Weights of a small GPT-style language model, trained from scratch on English Wikipedia: vocabulary 2048.
Each number is 128 + 32 x the weight over its row's rms, rounded and kept within 0 to 255. Layers, rows and columns count from 0. Numbers have three digits each. The size before them is the row's rms in percent of the matrix's.

# layer 9 MLP up, 512x128, rms 0.256, rows 431-511, columns 64-127
096:137134145102153104142127140162140107134132092149143169176103142092138088110162133101169101152150140145162154090073072154088113121126116160150060131125154141095179142089169108121065165170220112
103:151103094143133126070151164122122159185179164127140129114131191154130137153154168149133153183108150072089096077102129092164083082167112166167136107119125106176125127150122025140113129149128100
092:089112077144127122166116129092117122149141123105147134131140153065152120093106134144137107158165144171178173084093116116089123147129151034172141146139140207126187093100101110113100196148155072
102:204124130153142109085161112132103104141154152163084142125146142115154083167091145103181122074142107128136119102115112113140126143097131115147083119141203190142118090103067129110157129142047120
093:157147100173111171148151108080138179151114055163118079133100126154114113177208108172091154208126152120126083131105121151108118134133085046140112066150160130110147109085117101148122085124118165
098:071124142100119109163084107065097096120105120079125115148134145104148107089121120103128167109102130132170133067136143115097141111135063054052102097146082123159192114142153106171131119204127091
107:118139124183069206156143124126165115166111171161133092078154164115143161223098096172191127156129137143146150097135131101145138070075105151108158108148109129190173132131121160129113146101111118
094:139105127093157166068105119144149120098130109123091152114137178113113098086132124155105145109118064126113119131165156039170125107094164149135106066108109098160109112100193154209144069174123127
098:148113115077142117137127111143088097117140098117166123144031096142089134163137067128125086208114137137100147140092074142139132129208157170139126100158170179155162090165122116177119135166172134
094:125128093209167060098111136162112087181153169099079130105130119166121165113135119161142137141111215117164147111144164132113112146128133187152088185125136113124146102154130145091137158100141124
102:137113123132099089162159163120116144071108174099101137089133130139152202177099089089189160135097113129137097133094122117059145122161128149157126127068094135100081073081121142155180138168150074
102:136157169087105083148140111163206097114141087145124122109154118051128117084128165143143149114131135082055070105104093119109149128157100096079154165125098111138081065121130067175116111116170152
104:091109060149168130152132097095133125095188147157145118196146128105095136115129089156133075139142110175132142077098126083151097146171071146111104126106074124144133135140080143118082104115126126
096:138088123135167101152185092126111135138186143131159145184099135092099142147089147044145140108146142121102171124112114145096130123087069161210169095097110113145132113143108146166113137112108080
105:101111132149071121128135084240135112094105117141168096125109162113083101121179151149167122129101109137190141151110134177092156078056135115108156108205124153163104128073131126087129209118151156
105:132174164177107093141133089124164114132120144129168163152143125111173108096141127136133172131084104072126076167061142135112108193158185095103169070158098162146134149112100158110157159184092109
095:140168151177057133068111087078106107113129114144132085120140096129180130118139129093131112160173128120091140117096051108118089097077127089155143092176059128123138114132087139113178127125147104
097:098117090131098129180170083055170104109130119067153130090160125135109165128115137126117139186123105145159161107166145140170177047091171133141129125117128152095130074135157179168125099125128138
096:133156137163164171125135106078119147090128109107163122154121113138132159147167152078133153132138124111108144110072066083186141153132119107176120078118066026087172088157163115040096124121187194
115:093188091143083105106143120127150149070177098142147167148091165152146171131129084103166142154171045095154196127111088120130133108138137087138171099128144083113173152122094156121132178141171094
104:079112168147127199158181128129073097084126159130165105124094090137158130103137208168104171105114152110154142113114105097133111130097117103099115129147141139132145132095139103154048112166136086
096:078127068178093146080114096166139117123118115123173132119097108095151103185183072121143094129134158128173132139153102149172117131170123164129095097176099099155124080095151115096137152094096135
095:107110070149109067151054140232176105139164159120152088149128160087099139200145157109181123089143104144162097124073127170147115103186107113104132099144118125108096112124150124132066150182141126
109:094113160147179092121156141132162123167178154098118178178164114161116147175163126136065146137115141077086141188092124166136077121153132130047086121144115111143131060150073042168127143117073128
098:113120166139111147138119115165135105122091165126126065163113176147075164197142083093112068184105102165111173151169186116138101065135157075175109145200159116112165156125095108176121095102109152
094:161190129149145156154153091149160118093120128099097090091099107106140119121105080147102168140138133130140080128090120121164119170127108066091109153113125209141154062114151004130060124190125153
089:082090162219108155156135115141193132088147087126187072161127190153119051118082168146155130126113096164113113101093125094138110139140101130103149108113116136086147137151134118115114139116114148
102:127147091101177105086113109122155113117123185074101151152102127130109087115122125102126129169046136079123129080063183146161147102094126124122104085090090167150114105079181157142134154141131134
095:085102130141207123110115101110143143087077156131157104124058144133097162145152119150147152105145156117143118140125155109150126162155102152156096143094131101203147212128149131125122182132146107
093:146142148087090118123099105095086204169114091114107151177116195143100149162056124167126110172120088130100106106139133114166152122133207193141102132134132061151102160136073109133115092122162107
108:119130114161104114082170061072187085162129153074164101110074131138119136178134085216123138168114134078112087140129143126152161106121123154158125151117102156164161106095156124127086119096167123
091:155097128145112163134118154174157122127115097130140085165104076147114128160136147171141136116172121144135117123147122107067099113112137131125058098108129058137122186080109127079114161086159153
106:148208150103098080156117161152151130132175101052067099121165072148131144102119099164158146148175135110127087137150146111118178169130100152103120141109140159122124159067118149158153097115070139
108:134142060113092212118194099133123116083144109126065172188152097082106078119110112131170096143179197138096104120078205176118114161130123134143151124121126113131187162139137126112133102173132117
109:161137202151025184122119164149108046164126148167084145097144124106128125126102178131126196151128189104132093166140090121082131166057124119128157128154093100115137145111150119128086143120151118
094:101117146069114130151118086141116171125061183113092098117101163154173197148113063094121123145082051115152092195106118156139147069128171138085088102133093088132123145149129160153128153135148186
098:086136114159118125094149148152091128170056133123202156160099090123160129150131113111122169100061120083146148101068107179111112153068094120122157138172124146202158137080085139112123147159066120
112:177106136083138143158083116126130137175163113120136176190128162112160099139186103177140148096126148090117170140119120070119102142134114145125081124101105097099191169160155112143134107111109166
098:115141122072102193139103108091162143169126083089081216105092103168109128133156148121143136146114118158079155142149125096134168180104162109120084121158154150122167136058124077085128096149108055
101:086171149121138106089103108117156125142157072087164170128149096132140102157146122131177115182157133082090125166103149123166141086151181122185131142182097050128110141095078081149126132100165141
102:113063136111123159108100129070142164135105071129170173177091115107179201108148118160110137149087070136129099109075107111168113093181100105131153142128164148161085113110125160146065121130127151
096:121111104056123173114156147083144141109121144101196166173149132115094074110160114077144150113038109155061113070131145121093125160142141146091151175105179094132097129131081142145096132102086098
093:089190161116097140107147075103132165043134088152166146170084113072123122117148152132139101185123145104165156059086139184154131113103100153167180112159161202167138101131158115114186134175164175
105:131083155102142095123104103089137128126143067144138138143103164109114124131185179110102163135091168112117157121192102098134159100167116059141138123085189104117161159110111091125135116124137110
103:133133039144158134124195072066166163151156152153105182126133127182152105143128095126118143117095136141165150128132089125125116116208126179076163105094140140115190094125108157137117129099139124
103:064179113044151088134170072149189099138185121135101100146134117111140100148138151146148118151122144133093116107094152134140134121097100108185147125145023132112122131095140099102146108123171132
104:118133148192124124121099180135129141107160135144130137114101113091115186152113104148175115054180115143119140132082146076139068191130212112128089104111152134146103119084139172144130135185136104
105:092108122120124151156084100176151077146154117095070134120106116174131091159153094162116072228123084140166162134077068104113119142107122108084067143176095147092089157065090138089121168198132114
093:189123101139142141111138105120059117167120090101207100101116131111177136113117131153092106162143147135102113152140134084118195148146062109150160092131134137119145119128083117152115143127129065
101:129076077131085184097188121019132120183178163178166150134090122144120078129129133134130154109107162128074166141135104133109145098113102092147124134112106172164071163108139106159136103154178125
103:142139102165083138112133107116106197099139085157163100082127150119133167114138118145138125112131148151107211151083190074110118206234178124174115133161156149169125230167074125112104142160131164
101:186088144130160110140120138076189111172100126139149099146149112117144219117125138070096096113178114107146114092109141166157110080136116106108083177083111117118105146069162124144185164145115113
094:109146088124103167144170141132093123128139108177080146152075066127061146202129129103154103055097101105112122108091127109163129157128105117142106126138177124074139099112115178065118102168132122
095:133147117159132110141097104125125099198137176164178089119101130041153155104127159102130107118035163122150101135127130141096131107129154134081147120116066115123152154126115111164113147118084121
105:144098142166139085170112165159107124202148037111139099105144171098197152094172143130128150137110145116084147124088144114145181114165139123107091190186121162179155140134104141100138165097134113
092:088097127143125138103133156159128142158134080111115150149200135113164145118108190098138117088113160158215125130138138085149141130126088119121166197157148181107159154119097148149130143139182106
093:065127154144109201086146091073134092070116112084098118168122125110161140162085174134149140104130166148108126116111075169145191135060141053141135081080141124144080091149134187142092138112208141
102:119154138081093091106156109133093141098154148094119102163130131123152079114081120156160184115182062152113116123145075076101076139179136115095159206119192153122179077124149127172151133157120091
102:145129140073137116166157074070100126146123181082128081163156111153098117082110135109186116162145142035153102089151091120142094178126179128163103134103090154171108103073067071097097173147173136
107:136152136180109138078162114115163139144100103121110111158144104126077166107170102116151142172054149138140147181123157117063151102112148074076139198154139110149149088130123152129173121085202149
100:139172133129111171133059088097115125078116122094140105092128101178146134152152133126156131080161138139196108170110142155150122157113114124134115124117135080110119075131079127162172169140157168
097:095155113183089177124117102124083133104130149106159130077094154119115085059094155158176134189110155114039125121153126151110108089115139171178106143167150162188131123067104099163115137142136062
097:073144154078137134174142102172107104172141102085182108093084145116143111147129175109133144084118125126121137098177134128079099159070128089193102095062160138149087076093095094127096114138079087
095:068086170116147094132146101163122131136187149129121107091066135138171100115129157175166134117151198178150142022148120149136187098114111178125138071135144053133156117114138083129166121152176133
097:159099196118134174093124134110071131152085154191145166064110117079186158103133087146179125087148148121113150113155140109125139135164103164107108127110194171110119115133074141109155143184191134
097:093135126116114102146137149149146135062108146064173163178074120098106119098131123184132108158186096123071207119133155093104080153149122149130115094127124159061084114055127106095124118148123176
103:141109171138098119116111110102098106169131091128097178117130136080143187133063074118142179086139066114150176115109124120124084103079175134128105089120098152162109100136139136126191107108122141
099:126124169099193121081125110099135080115129107133172099152085127134091129111160102161152155122130128132081118151116147128165158187185105175102138139127100116108123123115148184178167139115126081
106:172142203138097172138110093141137118101127101201120150120137140133111111095130135113180138124173084090098188168140170080148120151171102084116119139161122154138161148135109158094055100094155126
102:123136148084093160109054154072114152121131112108175112159155115180197118100117156203147161220128147182124155146136146097101123137123094126139082173117090068103129108138119069133141105147180131
109:120128148086121120060128069120090126115174076176095152143115162139102138127181147133085170129185131082090151162110135159104103155104112157074120110166141090088147149177135103101136124127106175
099:091151140151098102070170082091133114114106111095117128092105177097119120137095162084146126106148095152139178125119194152155115165157100159141112160125159164147120157113138187163096134160184140
106:127135125145163080114129125120159102138143206090163161126115124158148103121130141068170182134190132138084135139177105098167092152200121138091093140133144111045159169141127091140121106110138073
114:127114059135074181179074128111189135172138072162133136204125198139121138185094126119099116155171085102101111176084153129121078108047075122159117077122118140103080119131125146114138147096131111
104:111124076140153127123096081106130114126175179125147067094123145156179069115137151080065166153118138176164155121182156143165114101132115094125119152093162143106133148132172150143156176066087101
112:165119119164030162051177114098166114184130110143098124160125175103150177117150090136170115139120138113116167115102136190134179117130123109136147080123122161133112125113169128101135102136157143
109:145122122157073138127192097056092056187186088158177166145134126118105149123161157198137117172117152120160120092166164119152169163089093174152101104112176079151155131155170140137105162101135143
100:111099101173121074179088079105125113160165159165143179135168099082135093146090081125149173119138138141133136103120164127137119099111127139159133176124087078115086086176161110077141173078108099
106:112170083093061096073133153154121091111090101190150095104094125067206157069163136158135134179152193142164158129065099078159080095136121163140094125152131138153095123107116153105108137101151084
101:156110187122083167132139107180165100121127082104119064107118113113170099080118099149178121102119143184158215114110158173089147094077127149132177093164106172144081110145062106108130063141108101
092:115124097084140195172105189104170182125146090145119146137101146117144132164106159137171072115130076149163089113124212135059098080132153151137139157052192111166105140123131114091074113182085082
# layer 9 MLP down (transposed), 512x128, rms 0.273, rows 431-511, columns 64-127
096:159138136149112097182120117177119106139099126110113139143124106112179127162142137090110105141081113134080155117150175127102105127098154097106132146127174094163108176173142172164201101177097148
108:162113070081114172175124128162183093108122096165082119104115154085108140087114136138161108094115159169136151112131146162173103095142106103135090120126131134085092168114132140189142124073065180
099:162153038094146120095126132107095112164086053132088141113202111157110153160119107135141085080078099182140105144161153149120195182164149159140156157082135108125119152129134103173166117153113150
107:118095078160167108148155188148170099146142132104053111143138133117122166088141086152117093173134111111123132123139115108047038155178061146098120145116101123167165088092126070163106139088135106
098:152142124077112092117145145064115136134130165105108115088154199126083129072091161102152133146111148145114185109147146091077153139090170110135172161128146117089135121174155121142140104136048077
100:183100152153132101145147189157177186130162129157160161096145128090157122137132107141094135150108152156179089123176084122147130081072163144145126103135134118149114144151182128128134121116165161
107:179129146163107123151104112122149140129124155152088113101198171138098153177114119146128160165086112117178084132067086129108112108128126101061158156129126070177161086096144119175147133097099042
101:112099111120127075120135091112140162128154115112157185147097112158089136151122161126080112123162122153101140094088085199123109111161156114159144100098098098109111181135159104156182138086181067
101:158144151078119082166179175133093119106071116133070112094079141127079148143105131234127160173113147110170117068113113133091156176135135136173106180178123184131138197110156084085142074149206179
096:103145111087129121128111090137208082143118102088102096096133138159174089127126119152149104156108107113106186119095110148133108092149140099059188124124177138172070175138142136151186155099103128
097:103097138130097161106119178162202122106135098109140128148116104082144093161134186156099085173121159109135180075159144089165076132110136069106183123139148176164143129138109068079122092115178149
092:148107141167113177104098109146147111170124154082067134174146097139169065144137096105105118133140136189174163158127167165119106206151148179167130143117082161155134133082106185083129130150108106
092:169163122146090116165143169121138084100085152130117138122124132110100069120138159138126098140109080127062165122133143133120199142130239098177155176145088167143128104165128109199151140180171117
100:099151160189173119129140117070119113096122116112149111111148090121199142122093147178084130126171153121132118139177078116130089123141127110110076108157112044108070095139140141155120128074197136
098:126109113142174129174132106096105151161166190140100147127161068094149135107126143120158138045103111135134136136135124161184070130140084044146110098175162147072145090136104099141114105078064146
101:098083186057106119132085138144141169136140157105134160169139076136128143103117105130115138196168134067134097124107116133108105141185112146131080199052100075150152095184148101168096087105126082
091:094129201079144124186137113129118113105111136100127140127097056088137174149155077104068178121152111151157155095145110092162162123189121148148163188113125131148178174138135122092134076139121197
092:087086097112107131133148098143154095097138147131103091136146148083129128061156202138093106101136137108109169164137117053104105093160130211127143127106157133122135130133149150146133105124140134
108:164151101092158131116099163140096112065133123093139146100160122104153151182230091107167165153046181203078063137116102121144115127115107107152149115101146177103127176067108065143099112117126112
097:106082165081130115176084137110112121142089132141125111106137087140132108130097121189109079132081205153174137109114171151171162129163160174104126140116055150124107110158163059167149090094110140
097:111142147162135053100069100114165124181138118096135136160163156074161132100073185108159122092129119101100192102132108116102059115065133091122163094100104041049109125133119118098133141112166128
107:108127226112084156177174114104134153137133102135080082153181075170126127126099122123078121186117107186109170201125091111140146143162071122156165156111112122112140163139138125147109156162126061
090:130152144153115089169136069071184128159137121121168105096117138140164100134107097101138133129128120105136080104157128096104125130118171183053123146103135026152104133055085162166116100179089131
098:116174180103111101157165073163094098080114080106125111130113144114154177109111159147110179061168090126136171136175066125094105137124106152158089150085151088052142129141089126101137133152132059
106:165167187165140122165166139180148188116149166146092104142090170173095122148084034153106117132097146114113100181152127118071095127128108125145090136112149114148125100193143129154174141105144119
093:107113083086123138082121129089091172158143148128118069132153113113102152143111100139107049144138090084158089117083110060084117129167131161171166129138109107127135106107160123098147098121102107
090:143148127105149151113127167166097149172092080172175162133141122055120139135152119177103105107093164158121195125118148097130143138116162118116132146185107091112075119114132145146136102195141085
098:151124160173068070147092107105101107164131133141126137122097066206121146144111206100143149140065124081141099123105173104102126134101155113120160083118132094144099115154185123172157160089119101
097:160153104145063152121150104099130120157094096148128080145144142144124128175132110092160081098146120056112161149149134080137173088135076124133127158104114172122157115079129115091096089134162151
092:128146123128106166074093155126130085142095121125103116118153093169141131138140087070099157174075101140177080154143066094160145133164087169139104136098076132104163079124116095099096107099143093
112:168127139148130103111182138065162091126106144162137162113126109073238151152126128174122134148122131135071126060198096103149101114092106114100139151131134164153174165115175132079138135151110164
100:021100131115064137158119142119120146148159127153133119088137063104117136103134152069131145094161175095170092153103185140160141114134105133099138122128118116097024102121132098161111140095117134
097:105124162083125147182122190135128074148102101063178129118106075060167084128150118115041116152154121103110144137152157118126160137122120126103138127084102098188127165115116113168124064156092153
111:092188075090076082153165063123119125040136083150134139158125112122111067119024073158134118127127126172064141163128141146146124141107163114138099123176140163168181187081134060112115093121158166
107:081116142166105134122164105160165126112147103098126096130123100082129158129118079095121104119108114108190082023147113109098116117089104112082108089147143083115127164146135221148138128111108142
090:111117115072100200125169100165151132148092159121104116154134131133117144118097084164143106097167122180080122189164129099157161103149109167102148147133183171100170154146122134091167107102102103
100:149142137155101146121104131122083140115132094161069094134157149111122113135149085144111165109090154153038078171162118133133147185150186125124135070060172124150152183097166153147152133077093099
113:117109115178108123104139088109133101121129185157141128152170182109161100080177142112098116088152079105174112148230129137096111110096157122118159161112170096093135138118157106105173153141103155
093:088167067112145154152093114154124118133139124126089146082125119131106113164103124140160094186153138132151100167143051124085150141181141199108133138113085123182060128119070085141248145127158142
110:102057118144149100132101102077148095109099164059086111170155141065138098125102116170118149116132110076174137188163112116178154117152171139104153126209142103112199144135169124135104144153123152
107:126131110151143052098112172075132098104101147147128152119116077137170124128148107094136168122170122091108088130102087097111096101168159138153155109149152115152160180109199130104140105162121152
101:177149151154147128135129103133162127131107121146130118166164145065155158178172118107095134098134105136173185157137114116106156112098146177134134110197085105143177171116120151165071148144172138
096:140114126097124164162129124107133139087101121191139142173199080124123107090126126075089116128146153094189120144137180171180069111131202186147093169114133163118104172125097125221115129090071151
099:149128110170130146146144107122130132087112173130123104159171189122127090146101035151189125122098118108169100132074182154115159156111133099091120135158086122111186108149160104109101169113058131
100:121080172156060169109205110112122104168159143113130109121180144081148134113107123163135118106045063067106152150136082139133135072187121097111124108110194139105208114072154140145112133091162109
100:116078159144153134118152126164161077043072086058105132121158131150112155120090138185127135104127113158131175158135192155181055168096160150113101116109153173111174181136180144117165084153150146
102:154151153100124126144104146151143135185128105125138184068087155122171158073157139116052183148073171118059123144112181128142166143117140168168132103137118096102167087125090140114135081118077120
097:149101217136114121104100084085164139132076123140154110170089105167140162153138155092145143156135055087117129127086098095125153065062156081084144131190171058139161145219136098110079161163109133
089:066142159121160129144108103111086055123136185142093114190094162159141137127049143133089112130070150178093165170094174156145173139144147145115152163124148109162134126137092142154139096129076152
098:152094151088135189137098141160163183120194121109140150186077127122112170148106119103103102123172093164160086091159137099148089125109144133087119083171178095115098120166069117098164120148120107
100:126102199135088129092143080089115113149117129110121115098101150054143161132112109117106129175156133130141195130085142148124127127142098075114112102118112108128098080125127153122095186100069144
101:117156091119190125163148095066180107114141116146061153121148200114166053140120119178122112122075122187120169184167169127136171068103138181136181145156132120111126127126122162105097142104120113
103:186162117189152124164166156112075089115101128085139125089102114104109100104128143152185145055210108181145074066093141137101131126104176066123130182181142111081136118124109143106125078099158110
092:127119114149165128116106113150119159122098159143141107126080071141158124084178151139114107155121105110146145105099142154085086049177082142133124117178079128166140139112194136106128177202108140
094:096112177135149146164162137117116225121169107079122131133109107165129150082119105084183115084121134151131180114107129103176131098144141119071140060060166088111138049135115183160110158189113184
097:139192115093179150173138126128113080118077165125176117174159119082115108117201088081093110142106158158105126098114193177072157100077152122115126114109130107143050115162150127092187078053151159
099:072134118072113122090157158086111117076157111154142131090155136168110043093111141131123114150089106124059103153157168164098091072167080128101190152158173112092111135085122146166089068113090085
097:142080146130166115154165122145160113087132128180077167127153113051076131161155133139161062083120189136107124132102112164163220088189052127136145084103085109101159114158080175055084100161084144
103:101046136142119128156134151083105135121117149105113101135158096078159119183167222147146109085152130124138117038201117067190124185136120176166176137104112064133071074151095152154177140127176101
110:084125099154137134085148122185160087127167098099110145109121144114169074206152128073153130130122126163134114164082210159082105152140130133156144158168120144138027111099114099106151124129205128
105:073166147077099155187106123152159058141111131184105178154058167129179133099116139096113114075171124154153058106089100099089098115112143118114097161074188188147127116119146138112169160136089094
096:115118126201160172160134115098139163127115134138144127131133086141155103159091063142235123138129136121098087161114199132146127077154141100080123120114167147090166140165131157199174140036084153
104:160110153113170139125160143178125072141143078122114111147156134117100120126096113145116117091125205225192171061119081130109136120062142169184141139127106071134156171126172107099108183132137164
100:099098126125097132153150147169141107144147119112107113105167114106129117083142093138134132124088153154135102145048114132141213114109190115189085163124192183138191169115119083095133121062141109
109:098124077128133106093119162164195111138091133085131110130040147164167153120075170206205128099079110133106110083157099114142127082097172148133104108104111106179113182123138115141109154078118146
099:187109110104126185066122095143063131153140112196138145094179097128126172114133160103126146143113113127160087090107094113137136147137116101162127139115146174130179153204140143115117135145119092
097:103185150157102122179167144172077078117125123163154205141150153117126124160134132103134097101133134131039139136135138174104164103121151104124092114122157157085122160100093092112131143161111118
092:115111104100106088096042122139115060101088113104165134139104117133123125138116151106095113124132109120164164172109087177100137154187133118159164069093150143122092105133159142137141092143112137
095:098080127178058127116104174185069145090117159119109142140113119160150132151148138118200132146101125158172116136163113146145130035088134146120157096181147166187157125151137143160191144117086085
090:111096136077122180189195105161089125134179087127104064129115111156114157125161125147138157102141119139147108115082126111124110121101042119187103118134141168109171106084077113182096114075081042
106:141084210172090145038132129173131065132121138130108140122074097130191172104193154150131106144135150102090124129176082153135092145132101151175157091132141137122136180150131154090133230128112084
093:135125118148103088130088157119031184081111144082158074094109130149075166149139136124117141107176150145091171112125131111092075131105185194147119190135139078106124093182105114073153090137104151
098:140070134129130149123210078148111162096070085095109100188148153116108183115192088106168103149116119139180177124105208101096181137105137082083134080106086118113065115117112166146100098124092128
102:116144067077150144140147116141130173126164111157067116122107146153120153117140076129179113113083045141130071144099071111075145132110093155119131115069162194109133148111103150137113138125149172
094:157169155166111144081122126146180109157118067134109144162105125081134191123098118165201127094107138051177072060080120131113129144115092190131146093164105037161101121138092134149115100139163128
111:122188147184149148153161120089189111120105103121097115149151091131119144096105154092117111122081106142145135124154071104106160125105129102050182125102129032133188124184129126130158138159098145
099:104187126048083161125061127161126150083095104111093082093094098127134130147095094162095094074172143144114168121146110061111102094125141153156128205139111143070093117138117141098144134139163130
097:131174152086149116089150140101046106123063108150073134108175124126054130086090141097089110128123152078169162097112119140128149155170147073131153105108177142160162138141118051109151142123186116
099:107090194141177177170148173065132136160134160111147176151126079188153048150143112095099094122114133127137139109227129118111134135163118107116140122084169104137144116093158118131152171163132076
102:134151139072109112109081068107079137169125118164107101160158119145127086143084127101205157151162108187126160097186128142209180104137101163167135152133140101092127125138133139148159085125185178
094:174143148108105085139159125099156098191164137119143179087117107131172098155168077093167099088089140109145137100132085126165127135138140144169103142167161152163185138069176048079085145095103127